Weights of a small GPT-style language model, trained from scratch on English Wikipedia.
Size: 10 layers, width 256, 8 heads of 32, MLP 1024 squared ReLU.
Architecture: LayerNorm before each block, no biases in attention or MLP, untied embeddings, normalized queries and keys, local attention windows, gated attention, hashed n-gram embeddings.
Each number is 500 + 25 x the weight over its row's rms, rounded and kept within 0 to 999. Layers, rows and columns count from 0. Numbers have three digits each. The size before them is the row's rms in percent of the matrix's.

# q: layer 6 attention query, 256x256, rms 0.076, rows 110-159, columns 0-63
# k: layer 6 attention key, 256x256, rms 0.0745, rows 110-159, columns 0-63
# v: layer 6 attention value, 256x256, rms 0.0699, rows 96-145, columns 0-63
# o: layer 6 attention output (transposed), 256x256, rms 0.0704, rows 96-145, columns 0-63
q110 091:428480490535481479587519537513532504510463475496467513492520487493501524497549474511459505479486498532450482481463481501557491502489561498489493495542527542510516506493482513459496501479502489
k110 110:511475494500485496535510505486513484530469482497482536468506544557493479450474517496508471493497482555484511554500490471530499496509508492480530497519524493516461488459514531469487518481486486
q111 091:443505496508518496520509513484480493510460486478523467533516492480507490497548488492474496470478505463459479501483532518516486477515512506520560529494514470531502523521500532464439468538501503
k111 112:468495449547553498505503546496463520515492485547488499504491488481485440532519514490459496481507476457490474526527503524483481512527504494527530493578488469466546540557493484501520485542509483
q112 112:489500483504503512533493505558517508487508528525491537540520498537497517481492500459515550505487452512544531538471496533509467528492489547467482494496504506508529538514446520459483504528512460
k112 094:525528479521506496555539487551544488507511473543519527509487538541487547484494494493499480550458462517508523533447532535462505548516510485519517478525505483466542503489502540454481508478474512
q113 103:508481490529507486465496547484492481521476460496459459501540541475478456474518535508503504469487501460488526545512500501492496498494536506530474493509507511522481508515502495480513528513499523
k113 100:515470506512502482473501522508491476504479538502469470504537494495505472508512506479500520487516533495512470517518484459457489466480492559511492476504539528536498528523484514495461497508504493
q114 099:532498494533534498445538471487463490536519507514493498487512496494494488520486522477514455519479513514502473579525470449495517535492461505517475499491527483532535471507457515490514522485487515
k114 087:507492505507484504477489494486534516491471515473553526521484463498500539489507511458531491532457512472475467506493506492473502432478479509510488524477522529543529479526476486478486488458493482
q115 094:515493495472495503445503487488457458490531502454504503506492470526515507514517494512483497488535511547511464504496472472452509524488438479509488494471485489499482519498478496527549508484490509
k115 093:543469548452488517505502431455521487474529508486486514487501474560509534508525468512523534523517500533503411508474486523502535500493489480477515515459505550508463528446478519490528504500466492
q116 110:534523512472480535469506437527501553469509517520507540514466476516543501535484453527510448524498526507484446495550502480478487479496444489484522532490486492473430501476465491539532443497527472
k116 102:504488511457489487526479443511521535475517510463490490511470520527492535504510466530490457497487533484510440540510505525523485511494476480506558537493517496476458512504493477500526503449512507
q117 099:511461506471502506483474470464482488455552527504507539514471496535481484503450507532536501522483491523515526508539492495497536476498471528483462504492493514526465538442526522512543505460509489
k117 103:517520534459465500468476423459518449479554479496520524494518520552518530482521498504536523535495492504492542480465518502491460493503498532507511487469510508510485543471498536471504546524520479
q118 112:514474474490501485513510486533539513469486467499507526483487511528491530522484517516505488535474512495475481513500510463457501481529460519475460484470528503489536518460521497540481485471493473
k118 095:511519515499494514513474496527519499425571491481515520498505438514478533477489530501483475534487486518465492494529492509472496521493434496527461500479513538497502512533484534499494556458510499
q119 088:490478480512478483511496534487522503547520495530488521470491485461467515468501493461472477514451475495537505494475550528508543497491528500520499537490456453499546517497513541482434528495458483
k119 094:492537481517477515473505530500518479483490481512521509443495493486491452501471518468477478540475477467497555467465504521504496538473484522471493504548496478474556502518523499497470506448487485
q120 101:504497491527536534546499566467498459504460496505550508468512513499478509496530481483457500475534528461473537474463487515503524501470552513472524503525489517533553489539501513530474549495498469
k120 101:483469480518518504470513597494465511489478526529500480499496510481508468541526473465522502485513498502491532482497531508518484469512522523512515502509494519510544515517498474548473499538504469
q121 101:461516506462493523516511470469491544506456498475510516497475502451520513526488497524486500502477532457492483495538464485524484470485513484474523477535521472504481462481475465506487496480549538
k121 097:483511519491486493477487485508441506520499490449515504486508497471526465500522515500507515503508549500486522511528531474495483489461489451529495463505492521515482496489468476530527480485517515
q122 102:492513508506464506470465479518479458498499492543483527491488484469510471489467519546497506522539534494560462527522507503486537521530461481442457522464544502490473525487504528543515453496515490
k122 095:533537520489475470507496443523491453480537472533498498485518552504509539481526499500493551479485520509486496445481517478541481520496469519508454487491487531530466509478439542525501450462504509
q123 091:471494488520502526506525466518485544506456521452533510529516459520516520522504501551526527537485540483454474486522472479469492465478522537504483493501494447445454486487542465530511499459481539
k123 094:476504497489530503509504505501515533509480514481488504517481469507511499485500514487496522487493516470510491542537496506472478485501516510502503482526514465481474432507519467502541480505465516
q124 097:543506488492529490518497488493548468516511533541505513496508500496527500481515516478487509493494500503502504547456537517510532527490450532547515499483509537512461528528514513494456458514502509
k124 093:493503496533515463520512487455513502515476505554525502546514514500496500470460499467511546486517464479507499534494467519506495548554466484523498464530525482520494466569532536438449518484498461
q125 108:531539498520496466436487485562497508503488504511529507474503456495502495496528531502541460496493538495497503503498486532493537483519496493479484560474503476455511505516517505539478460484477448
k125 093:540514487551512509476503494540480514487521517489506459496504464464488504496463481471477477436492496453485467493502499455477509501508476494496478526503481494487518472526507474559529524461541494
q126 080:495578524499480500470476463520497488480477485475495498514510529467496501493539461506493515505532483487488483494488505525532484477508503510499525551499519484474452546508509534485465461506489473
k126 103:477537504489497478500486467492440478489499503512505494539482509489510522511521489526469524507505500468528526479494497534462499496547508518492497512522463460462520480553485477510542489524475515
q127 107:515513513469504512455491478481481471511527488474567514486459450554476503510518526473498460478509513508496467520517513521446497512487441514517497556467484482544510461510502514477514503502500528
k127 097:546493501545507520509484507493490505530525482485517524500513465508486531504506543496518485477477508489499461493475532526481535460488510498516469508465465484453507513503460533463543535501447527
v96 097:516525515508520521470508505482524502493477513490542490534466478514536510485510496452519511493504506517505480493477502550478525494489491491519514444492479484506466452508505481517507530481495538
o96 096:554508538506512533517466464462506463505505476502478525506515525485484486504482479516502488498484525521447517489542488450534523470496490500534499505536509522495515537463484490492501491528521487
v97 084:506488502480497444524495461463514497512498485527514541479458507468455521524499493469473545560507490471469522495480478513488468495485531525443448502510501466507510497501525473528424514479489482
o97 085:529461482483492532443536521494515527509430479488492518529489485516515475557490521495483493510532476444516497517551490495502504491528497511508562536466482497547556554515509520464517539561515498
v98 092:526487504465505478506499510497498473505520488454485545487516523537512504514536547466524491486461522531509513449477504495516512509454472525527472441506520475496521462497499465505468498500571543
o98 096:471466493496514512485493508489532486510456469489498494475487533445503470497524479503454537470481471470489507435504496483523484484499524445490494525509480466507535521493505504511500526539507486
v99 101:500521533490478473513491519494491480551510513509497492512511477512490493535542525506499526534462524504504527493478490478508486490505521483507494461569473452521520458527507474463493512488509547
o99 098:519497470514515517455474503475495451497434477491498488503516519505517480496497508501536450476518488537504519478528492499507494465510505468472517473487509515498497533493509523491519500502509496
v100 098:511472482480506492505516543527478477521518482468483496484464487514481499500519520494471461477490581530554491491507562529496485557510424495509479474462524503492499484502510502508424508503528541
o100 099:496467488481506477493507525494525519509460507514505484468531536467515487503511509505523549486508490463487531503517463481509503519494511486458501492534471436489503497502552482497525542509462487
v101 092:482495502480494514483504521511515500526531501486503495443474478521551476462499517505554537470491460512537519488509553510505534507484444496512529519474500499508513531491506518501506468538543492
o101 096:506503523506499481525469478562489511496525507521482507520487521547553510514541509514513473524495523508531473471484482456506474496469479468446514492502498467512468532550442474506541444509487497
v102 088:513468492505523465543512484463509489506512478446536463516509526505431512533510506489512460504422539506491520508495500477516521503457487477499485510504518488524485468501516522500499514460515507
o102 099:522459477514519540467556522539512525516488497485463548504500490483519489525529483461496543482504458446517508479545483462496530450521474503472519473490532517520525499517509480526525508524489535
v103 093:525504509518488513502491462518519495510510510473477495472482528512548481497497532510527482503501513527561456504510521522498546492495457432523511470457524542533499462491527484496439506505550515
o103 086:447474550446470502547532510492491505515512514488497510494509491478510470480482514475494498484454512463514512482518495468464485493494558485495450524501482467507521510507515474536527484541491516
v104 083:482509493486514530500500500526482546474526501510464485512512505496469483499463504547512536485495527495546529480540508473497560492506460492452489553474502538537534511506476477531491571522513456
o104 085:462515494510511461478506529526512534539531529495557474492474520508541501526497503506483476490522493513496447474479516494476457514509486513508480490456485458490490460511516533501493454468480536
v105 084:498492489473493445516499464492502489446513524476505468444495483518516526505504492472509517501472480513502499490481522534545486497487496509535481459538494481492527512482467518524466455464512501
o105 087:505490492487493530478485514508505519488513492522465513515445543468546511475521495506499484460505478441535504504518499513453498510535518450447507530476485546511522510490541475501505513558511471
v106 092:514457487511531485527500507502513528462518489468515526496527535519463477512491510520545505505479516518484540473517516503504546487458459448451509507449526537489507506491492521506492575482524539
o106 098:516500509505491502501533533533531536525525499493531520480477510504524489501518502511513509493523481444540466455479481423471500498493485520488502495470505453502495442494495504540515474520441555
v107 110:513505482534510466529503490478488459508482475489454487535509508515515496524464483545503457490459480484461483541502488492463503512497474498551519529515497495524476486485544489471450514481489557
o107 107:502474504488473545499542491492476484493532554548487550496478483456465517490469519490496529457468516499547512514520543465474535469511536542484489453509486487503537513493504515526497524502485486
v108 089:519496502491484490523501499499528491511537501427455464454482519503543464479492494512533469445504469522474468528525502519506519524500481476526492502480487487525459491515476521516489467478563519
o108 087:530499532473490508508502490498518492512499507551482549533477532440519530493474518488502517494462513459542511484513526488485524474478514519455512499485508527488504505506517470536537478519478485
v109 101:499480511499493490498526524509475460498481458441510482453525498508488522490527510497503512509482546494529530513483484480527509500527543440441500507508508450510516515523506477478522507500505514
o109 105:505516491468491455491504517535500499458541458460535464535473558468533535516505527534498484512500495484480511486505511527497518479494508498497529533470494563449491455529504495502536497519447515
v110 102:528519489484499466489493465507523493491519499490509527495485526519546548501519524475495500474525495495494522494535480485527541498493539462501449557493502442448469494523518523503473493512484468
o110 093:499485497473457479544492500489454519501474489465537528520486531459449487529493512519515472482500515469487518459519477533469492528524483537474530537534487535527521472491525499489542500492506488
v111 090:483535499515505540499495517513506526482510524499498510503521496484486510504500482512509504500539480474467517495543516446459500514512517491507519468472499575494495589500487507500500508521526495
o111 094:468522520531511502527520490502519528538514493512521480507471474518511497510474449504481519520509485534500476465423500529494486525445530493510477520491471448515487441497462501531486469494503520
v112 099:549470470498518479473502507479524439551499473534463511475509517533489458477540500503543510513515502499530495518501502521518537498466516447518517505485520473496480464508521473499506541499509491
o112 105:509460502483473459517499468538478494468437508511518543518513527467460491500524533450497463451474512488488497511542531506503529458538447538479526479506483541505499525492542517503511487506472513
v113 094:532498497509497506486475490482521458501488470489516516482499502541538467494504506541535526505509451525466500509476484495467536472502449476536530498463464493522528446487535472443436521500541495
o113 099:512491510478502480499469501524514464536486499529524515501481514502498482443485540469470467533489540521473497470493475465502501517492536487503490487519470490498541538481514495516501463534474517
v114 102:483504510515512508506498528505499550524508525507527499501534472473528496545500519502470494463507501508440516472530500472498493512524508494499515468504502524559555492507489486514543469498517503
o114 103:555506522529507544515511499477493484514487505503503519483522445546524526512460472503504480517517476549577520440462478510512478513498483502520471488448466452468460492478467541511486531468483486
v115 094:476538504469503515539526477490516523459481521474461476574499471460504443539490468529540540529516528487518521460519507499494528518486458517489535502508471484470496469492485445494495490492505457
o115 084:489497444502546494462510516525530448491563537544535527457472509512487533485494443495493493522506498504526451519467517555504474532493544496497455492437500464520496518485513516508499469479540513
v116 102:490514503483498478508501492516506541515503473564414480500484535509508517490439538523513485521507480492477501533526526513495481498510561499517483526474494473495461500503523490521464482472462499
o116 101:482489525463488511474505508481493521513494540526502501493501511470469493533480517492506495460498481500550507479480518477465531494516503550427465486479477490522524525502477495548483506490530516
v117 087:509449492486523453505500524488514524441506490491492481493523541459497543518440511496508496488420481474468549485516487489506449494479529539532470501504504527519504468504538516536535498467469448
o117 089:544485465520517529495538510536540505491484499515460533487456498473506522474523484537465529530520439494529463462489514511538539530551482499477529514458500497468505504500441513487461465498495510
v118 095:493493490518500492476505471480508490470467469537535495498449468530442498499506501489520528507482515502547494522502492536519553464458536491495506539504496478517471481504484499521459512491497459
o118 098:470486488517513484489505490489489497526474514482509496540498541479463482502502563475471485486491493487458492517545520497489529461528461532518501560499483540486509531494551477491515501533529515
v119 094:511493511479498513492481475495459453512562481494465500502472503492519482487492520539500493535499508499488458501508527515522526501476456532490458522494498439480454495483515482505507523461514487
o119 095:494509491451514515496473491484478495502468476534469511516533542488506484497512487479484499506510521476456534538536471476551477471468517450545530516540575507528527537543506486501510522513496491
v120 091:501515512505475537528512518518511531496505518472494569508508475509525494527518478497488540530508514464471493505515489476494506483518492474502509525504509532450552477507498461483503467486555485
o120 085:498510453523522475502518507489554420501487485495524469477513488516508482506513487525497471492519524527520500477468516547516484488484548463495489484470529503500475523499501546459487508491480486
v121 088:510514490520492535525490486482525523470528496499484511488485512480529524507446513530484556518499472517515483533462472483484489471531431481534532524485487519466509481480496471513492467493491522
o121 093:505524534485480527495512489494543492503554532527510482475467462507498482459509515549462464517490537494489461483503528460497525521505544490508448474511489525487504461455494505506500507504486494
v122 094:482486486502508488508506487515498488473473482502499524526490487496459519477485499470439483482512530474533481493450498526505448519520547527479486510494487493470482496505551484562482490461523466
o122 098:493505520474510450493483513501504523516532559508493483481487458478477525545517498521525552513496478476484493555497506500529534498484479521483469503515494502516532491484514525480491531505515507
v123 088:530470487534528441484528532498483515487533493509490499496534493480509551537493492484446527523485480505464504479502506513514486471529507501519416483457493507518524523495518485532471472496485553
o123 095:539445490528481528512524525506506523489455477511481512487482522454507473539506520553513500487528473471523519449518484520529476556559488509471529539505458492488497467484522567448544540484499481
v124 091:531494498524516490489502493456508454497528506446456496487466510499468469521525488494517487529537547502508503517484475466505524498478527480523475480516512501465485511505503480465551513506513513
o124 098:513527484514492511526505471514482522511446462522558511514495539502461497450500478477476510517474505493474472516500499543553523486478505523522535505481470503512483494473531495536512519502491469
v125 090:499489484512494513475488510512482452523460467494485491504511489506461504471553466501461471530502522488506477504487499541518501517481586532488478451532496477510465505500526488545475451492557525
o125 091:514501500503527473513485519514493462485493499535459479508519507500484526539504508487523539500498458535432518576505522567551528472500490500513531507515500554509480494510518521448507512508516508
v126 113:482484477508484501491500516522499499514500494523472475512515530500479446471469475544548483554484508494499482508494481552506530509487518522500511504499506461530500474491492487498497531457470470
o126 116:498473493490511519503504505504488483526478487514462502470474507468490525436470530488464490472496497495532470546510544491493505505521538503508460520458507534466497541508518505493444500474504497
v127 106:515514514492519536478495492486528479518495487511376482481465484499493476481478473532547468525492494485492489512550469539466524530444456529490502495487485488512460483488514458513513503507531504
o127 110:531515512482502481501508495462516463483505504580484499511510506459469520537463489484477500486503540511492523537512511527528555468503546498498504480480518536494510537537523515532491510469526488
q128 070:525503521513518512477441505490484514532513469536470520496499500475493496474527502488557513496502479460503503447529482484499527505520507527465505483504525541482509483505444538442512552521501504
k128 071:475508500486460497502522498512511517514480539473491525489454497513487500463511454472498509523487529474514474511432472475507503482513534455530497529505512483498474527527546516490484457492486513
q129 070:519498483499500480532496488530486510511487529454525474524508519446480549530474433520511498502510499503480481459525481544492509563501475478521504508485502504457537460556514503485469543481534498
k129 077:440513484533512515481468453462488471540504474486468513485473441523495446495539512520499515561528448485497488500537534539508512521502509526460476498514505445518478465532488504531472456483510509
q130 076:513513494466497484523506527509509527460490485554507544509511443521498445512510497505510511532509471521548490523496510495511527498539509506481477499495519487478508517517572487518457543507505487
k130 074:517519487535536484463484500465502461523509514524508447494495550487480492529517499522452489531487508481484475484482490506476448505453471467514480508476486491491490567481506499496530517513505458
q131 091:508493524502502498492504530456491535477483505512496504492517537518505499486489530499542432525500436555516543534554481485470500493488521514474484495540513526523482504502516531517481517506500522
k131 094:556549511463515499490533508457505516520509527527522468502489523513521506497496496531486513504499489479510476518471492490547493505459492462548441502527486533548502508498468522507533484536525536
q132 081:500529497496497502486468519505474521496490534465532506493513550553554498531505535463519465507522462563447484502509498488543487488461502510519487550516485515503543543482478499504528515488522486
k132 120:528449482464500498521544500514503534520486508525474514477524469530490545459477496507485483518482484515550520498465462459510494479491458481478482472524532512514473481488490518512493514493502508
q133 107:507465475546483503553501492484484509510488493517506511504524487535498443496483507520482531480512497515506479473465523485526517532565496543537465532516486481550482531462457473520476514501517479
k133 095:498482504498503503465495531488509507505465446493507530530532505474484493475472533470520493528462459544509506503499528546528497492473514510481497504485524530479477494526434514513496451472490526
q134 108:497517468490498522506500469489516542495497533507511517463486476447486461522461521524477542511511488427503519508481483529485480553522501503514531516478488462480490505522534478504544539516499488
k134 084:503468495510509511511479526528514531484480471515474504507466509526503503524498470538478452517473568488501522530523497504509526505497467493475471518535472448449504517483506536512556537521484476
q135 108:495472489548465507521530479562505469534478464520526510495529533497503494457507483511508494517482478461492492519521500500532480516554491485513480483468524519483461458486460516486532539516497500
k135 104:487529539473469488482496466494494471532481493454516501536504532458529534508526479491492512473498466513492463562500493495498501509477484474501515481504483470532522508534515483484512477540501566
q136 063:485475523447474522545483478506527536483496489538488527491558442499529488500486530513447504476434520517484528481519449481532515555470491512477524505510505453533520482470498549502553479512501463
k136 068:513504499517506506475492502549504521516501535485510490578497438474512500500516489520472484541499539510463476481510526493516539465496462526483462514512521510505461519504464482482484480468456487
q137 075:492529520485474519491487476524489495496533462483503496469551485470509505517472539482524465529506487532525521496503518456515533471529505510479446471437486503507487546442551492475453520522498496
k137 067:549512506491488479510518526467495518493492553511476474515485531544492490515530484520506497542511487518455509501522501422530490506476466519489477459547484547534504540506516515473482505485516517
q138 073:524537500530498497494498505476495502511469504527471495472541465513452450532548517497512477482527525520498472526538506497478506466471458532488494564509521463520503468495496474513516501472525498
k138 071:548512516505510515459545508491516495454529531516502487499493476489554483520488517508533534544529530493460514493519503506528492471457519487515464468511509488517541512531453505528470517515496476
q139 089:478501527534506539530493553481504545531523495516472523531493525519474488492537483521453530521487473529508441471468524528494468465570447494507545486502485560522527499479510530522526415504471518
k139 084:517489483564518487489530488508512484552526492490494466470512445526478479509483515458483495450530488497525512484462507525474503473489506509530471524509517520509432507504493478521427508491478467
q140 081:482502533494499539464500497545514489497474504536503520520462476524488544462481500523528530545509470517480456478524515490491488494534504507473488515495502518505519484510550529479478498527465559
k140 111:476492498433479483563533497528509482513509520462499456553484509491522477488496459513511473500490485503442521491474480474520469517556477486490497531516501487494531501465513523499505480522492551
q141 115:477492537506506492445509543466504487514447512532500489516468526523484540481509471486488477519475491521477499520537485462521463455485524544519527499528538562496478454487478545509421481533535520
k141 085:495564488502517512496510506489487537543461508530511452523508489481501466520508515430482496532538472480465500508485506466523503492478508460550532514499496529534488525504473473486473488510538527
q142 122:486497516544497485511551549496501477510475476505483540529526507521443473475520484501511468496489460488494513516454460498511457455483499507497500479524516513559495481501515504489451489522528506
k142 117:513526510497484526485529504446490526538474487540497545507515535495488492444514505445516521495484474479516517514523443452517520500502515461510528483543493511567469479489491490508493489522501501
q143 109:487493508578527507521507500543489497524500472532479469488518502526493485514541500479456487489486466495484490503506496493528467480493516486510490478512506470530527465506497468506471476492512495
k143 105:438534497510493518518493479511431497513521544508513474498465478478519464506504530482554551505523456473503474479537521510490475503507466509515503508501519510481524486571529480468468497534530491
q144 108:455463473551507534547542523541510472510495470507454482546484487498475497469484471464496510502476484512514543464404475499514531514501527491472507500524495506503507475493500554530526473486496468
k144 113:498481472460492488528500468542478505504550549504495472484508523512502492515501494484463530471502511447506486480505552508489495501511548516525509489538508536509517507542520461473497509467476443
q145 120:525505505446499476486491502534507488535510474465514511534518546495512534487518476508503499524467471512481477487474482462483534483500480518533441497498503521506469497496515497469500484483496497
k145 125:525521517480490461529490491491542494485482506481506507505571501485517517490507495503520526502477508528542478497496502501478518499493469460481537472504490501483524479456501503524531480500498558
q146 109:463470506498469488491501514508483503526468495437513484492518538463544499500462505509501518509518530496462466506519524520530472503516502486526485494504507464550477510468528506509482503529494472
k146 121:472475472510518457503489499491495495510504476493509450469503507533520452519504525500518477499498537494524498519485533512481480481492464449539490547491481472513457483516516501474531516497441499
q147 122:502470484555534491514558505570503505498513486495538470477501514493480491513543493490508471479512472482541461508435525503515515508508518518541465502465506568505501471547490514493474525470527496
k147 108:494520506481499487564479497522507495497446501438531486525490511477508518536517472484480510454527514537505468538477501521511554485473542463454535517494497513488486479480524493532490480501461455
q148 123:487499498526503484512508522471494497507501484492527500505510489556472472489518543430506530489486484486488535514466484533502501443466520503498489483547486417506473480524536471491498477547510489
k148 114:477497497465496492487528482468496514492501488526483513509483463528522492473512516451512492559505503484513545433502486460527482468511459487485488495516509476510444440513524541489484525481496481
q149 105:487471502516498451513490552553492506535491519528481504518484547501465476502548463486485478518510507483477485468472471462489485505551511473491505529506458501477516523517521512520468478464460537
k149 104:525524483512494486510476503525515495532559527514514515464512551548511525500519557463489561457505494460460468475533517511490501462518524529520510512497534491511496516537494480506487474520503501
q150 103:524559480459513495480438499444491533444511533502529517539481516530500510506507509519504463504505530535514511497532500484485524503491469477499523508483462485476505507489489523561514539491485506
k150 105:538492521480479523514486561511570532497493507490461515513465496506491514472469512482462463456466485522487501504493488490512519515514529497515477500505487532536499503451483507526516494486483516
q151 094:501440494564534499512584550554533515471495497520488478478495470482481487489514500488507529482481530483499521510502494503503505501482536504535480490502486509533466476530501528488496496538478487
k151 108:494524480528536474505480471466465498498501491494530497479505526488486517520548503506498505497506543419518474459526511486493506473505502490476527503456493491517509498547518469477490523486512445
q152 111:489559509440482494438451492450465555457493529459493474493469520438520489515471498508511508531514514488498495503573517516505472510509502515558531490504499509490494533526530504490521478539498489
k152 102:520430499534504507535488508501514497484475465493490553496537515588460519492492503533495470495486521527530530512490476485507522472473475506490481497521478445473475501420521521525513521476471478
q153 111:503472516488478500476517524558505521517500543508508481493490477493496532489526505534493530523521509476501462534525497451492527480564491500489490525561495475447467520535490474482515505511470521
k153 110:450519495474465473492477470506496503517503467524519507462508487561532537519523544466499515494528509505507498547491463469501466440504496483491493500487490436494484433512515499494494512508490552
q154 097:494520490442465488532450472455519486511508516505523541509506471491520542484480475474484500574507475497467523486494517496527531540506468508459498540505514475468506524455489498508519495484540501
k154 107:535504519480483508467509545500547493498503484546469478529498477538514511485488507514483512491495485550509508509503514530509515492476488512523455479519463481493522526476491512503532516546478533
q155 111:512551510431482436506478528451482492499519570524516503497502532474504509484497533537526495465498502522471500529514507496501492495519523484503504477512511523544493511528482502487496529542526511
k155 118:479484506515526511480532485453542484514486517517468487494493454530490494496519530502496499522518515583486534498483478528532522505492535539477484498492494483510482481478515536502539500491462495
q156 109:485489470530501453487435534468492493496505452526518495483536536509501441472519486496525443468506469473446484473538560499505480522485476467514493475496477534521520533490526481517536501501508541
k156 108:519481516481489492499489513473557516471486469499565532520485481510484520494500528447477495481485521537468479524474496535502503476450501454487514518475524490477473524485494536512482468502482524
q157 107:460487494466498493532496499483489516484463478514478507549504488452530523486478493511489487532437499505524540506528501465499482534515470498459558478509505487479505491426490551512534459488477480
k157 104:488470476494521525463504499498479506550533527500477516510491475515495521498498541484490531474516502518463481519504525497490509482506465530496476467509457530564533513496496503494493489508494516
q158 118:500465511565508491503540512552467489527476496501517479516529522485472484524504492483479461498510518493501460499483504483509469510516504493543468501485497483515471489511486463475486518493505513
k158 116:491509469517514478543482513515465478505504486479518456474502516522515465541502515485533559493496463451532468480504531494480484475493521502508536519462511472445488483540519480494536501513506503
q159 095:511554511462507534463444483474488473503539514521484485494521522518520543532503501447527494470468541476511500495491494517513560483518505502511428542461523558515491507523511470487505529488485502
k159 099:488464523518500513521531498508535493457456494479465496533534505436491511521510467523533493512461515540494477483499469494523519522509509495495498453543491515498551456465526490513492506491484527
v128 086:502456494511499518522514493512516515501513487517504491504524558501500554504467484500466502537545489507538487484502480517495490461489497497459518502531510489495552517476478500507464500527563523
o128 087:488504503521530503510536507481503541537468487469499545465500514473546499502495517530524507543460485495523521499509525482464455516481483476493511519472484495464490523503534501495521521519494458
v129 094:511518487500488498524480494492508482511510519513491532495489498506487480493467514424498490461461460490448532488487525543512547524474499514484544523539517519543534503496480515548517536490524520
o129 094:477519463463519511500472503512504534526497517489500505519498511508508528515492520491533496469501507475484431502497514465509535478501518526494467513446504504446489494486462508503506476549523489
v130 087:523534525515500484519469491436521512453488528481532495504485476539546501500499529467505490455542500484523502526470517521462528501518532491499533546486479489539459456518511504525525493513529567
o130 068:430546456466552434490456466481424490528485529495470457509527536528514463486509494463520508492464498496497478495491517526518499498465498488497537485548491510501518526509480507527495483541510517
v131 092:506508491486500476483498490468530472498478473525523522510475475537480504484483518476476514480492472519482527471509522528500509526499554455502514483539498487486543506483513512548513559516499530
o131 103:475506467473489507476505519520528560474492527491515518489519504518502521499475553515498484468483514482499437553481524489497526501453486509512491509467470503508518507475520517514538543526472474
v132 103:491536482450509512537518509506477527492492536515500476507474502495480494485507536465519486501472473475505503483515497517501481524502495513491463497512538537502520543536462479539537534531521486
o132 104:511496490515485526513505507557514516509506483465495538492485442533553512531462547493481510533515485510470457488512496471526530461535488518505474497503491435479472484482528549493492508545492481
v133 097:500478524498483493457490512509498494496503497460520509512500493453487446483502497468519466493499520536507479512490538532508523537509535444496510498469488531483492529503524504485467451500534474
o133 101:493485480474473507502487477474483500496527553470451466509515478531486525492478485495503522521495502498480515487503512494555496525482496511460479474529529532513541506479502516512562509489526518
v134 097:511520511471507503479485514521478518495494513522471493531508502467527466506522494513494491516483504481519479492500496495477467492514451529504489455430491511484475501506485471452485486550501462
o134 106:520483528505494476473523502494501482487443423445504459528510474504477462518504492490484504479514459520504535474495490525530511472498487495501501479533465520522533484486512513509465498486515520
v135 115:488509505536506535470508501477484489491508488463468477488471418500501468508500498505471518535484556488515473497543480543498536522471472494416501543494515509509549516516472452478473544487558526
o135 109:543511531555471492494506527521479506522498507517529555529508482492491501507501512488479478519537494524503518483496481489533489546517469496519522532515511475496508486461520560479516513515482512
v136 094:482498488531520498478576517509520515495497478517472459533485484435505507533514475522514525542442524469476466531497497504500505486480470497463490490466525547490516478512500541525505523487451549
o136 098:495514489574485513496493520519536474497475442501504486500486512511512455497522503493491509535550538573463495540534469487505432505458500485539501534485508501499487495512516485474505469502519504
v137 098:488532510494494500531479466471498506492459515439541521499524504525537498488492506498497468454490473449474491511489495493491535509516462467519549483486512504523460502500448500555453532545537538
o137 090:533531493508539460512465447534478485544480501512525446464469513535516486490503523450523528473491509487491504487483514474494506478473508493498471507554506477484520536506524452514498477551461491
v138 094:532493506517499512520475515522488520513496492468502469460526505518516523503521522490518502496493534534508508531530509450511498491480482507502440500466486519528499501519503430484513419455547435
o138 097:556489563498466472518517513481471456488511523510474517554483488462494493506466489495516498460525522481506570434529478515533496526493465513480534447547494508551477474486473488518504524469486501
v139 093:483483504532507529478495489476483493495506470468510474533522507483507442505517497533527464475522509509504440497475523540487529511511507473492492496483467515474487499490528481460493486496528492
o139 087:499486455527535505482494451468430515509530528522467507517502493481479507511519456464486510526507478514485540490499453517530489544484482515502517490553518531542521507491460493515508513471529529
v140 090:511454477494516497521537510547510478485533498538526499470514494530490547520449490456450512494472514488499526524563488468531490484488549476498471533542508460467514479500489523520511476482484508
o140 089:496477505505481497501537547515569539477499523485510524487506509497516519476469507586544508480473522521518486520516508485481472521526492465505524522446499489498455501482541472494508501511495495
v141 102:505506485487516501545486496525498504461486522500524499486518501523496541537515544473464480470457509470492504483513482492485483484455463438491527507481502491535511481517460515499461481476471494
o141 083:421532475475532436465458485526495518527447520462490487491507511510500487473515518537531556484543496469500503505505485510511488480553512494488510498483490498486488525488505458509489479538510521
v142 102:504522495521489496471483504472510476521514512502514490530483494491485493465480507502513532523560465532518487497521491456522551501530566517490500483533497470496504521501545496527525483522526532
o142 107:522508479508479512457496507479476510483526532514496497502492491517524511485460497514507443509453523497492466534493521499503469478470495497513501533540536492512498502501543519513537533504480457
v143 109:497549513448491505470511480498499523514478532476504506503506488463543464501523535490511487495459520471433508513534521568506517494479436485465485485480508544508479508502475469456519583509450539
o143 107:526528527512486487479522485502512475465480455505501472545483483498476492511516491474466502509558491518492496491507461488498518479529522535527467486475502494476532472461501538517491446483482504
v144 109:520453494479498500484530484494513523520494441488475493534530502487480490496546514505487493489478497450518511504476478500487422477478487485529522459490493552510505539502478509512518457508457529
o144 111:485520487516530493498478457474516479519513494469507501474487499518490524457516518485522531534516531498497496534488507500489554529464512496487504456488495500480484484544530440513508494489487511
v145 101:516483491528505525480549482502509497516503493505492508476519512504491527473484489542531516502494507485500522517506513456514504511511518492521473488521518527503495476519512548534547446476487520
o145 101:504507515526482515538492527478522469504556516527517520476473518531505504475502485497493517506497544521482486522518486493503506512468510487493506503494512487519456498502504481504529495475502501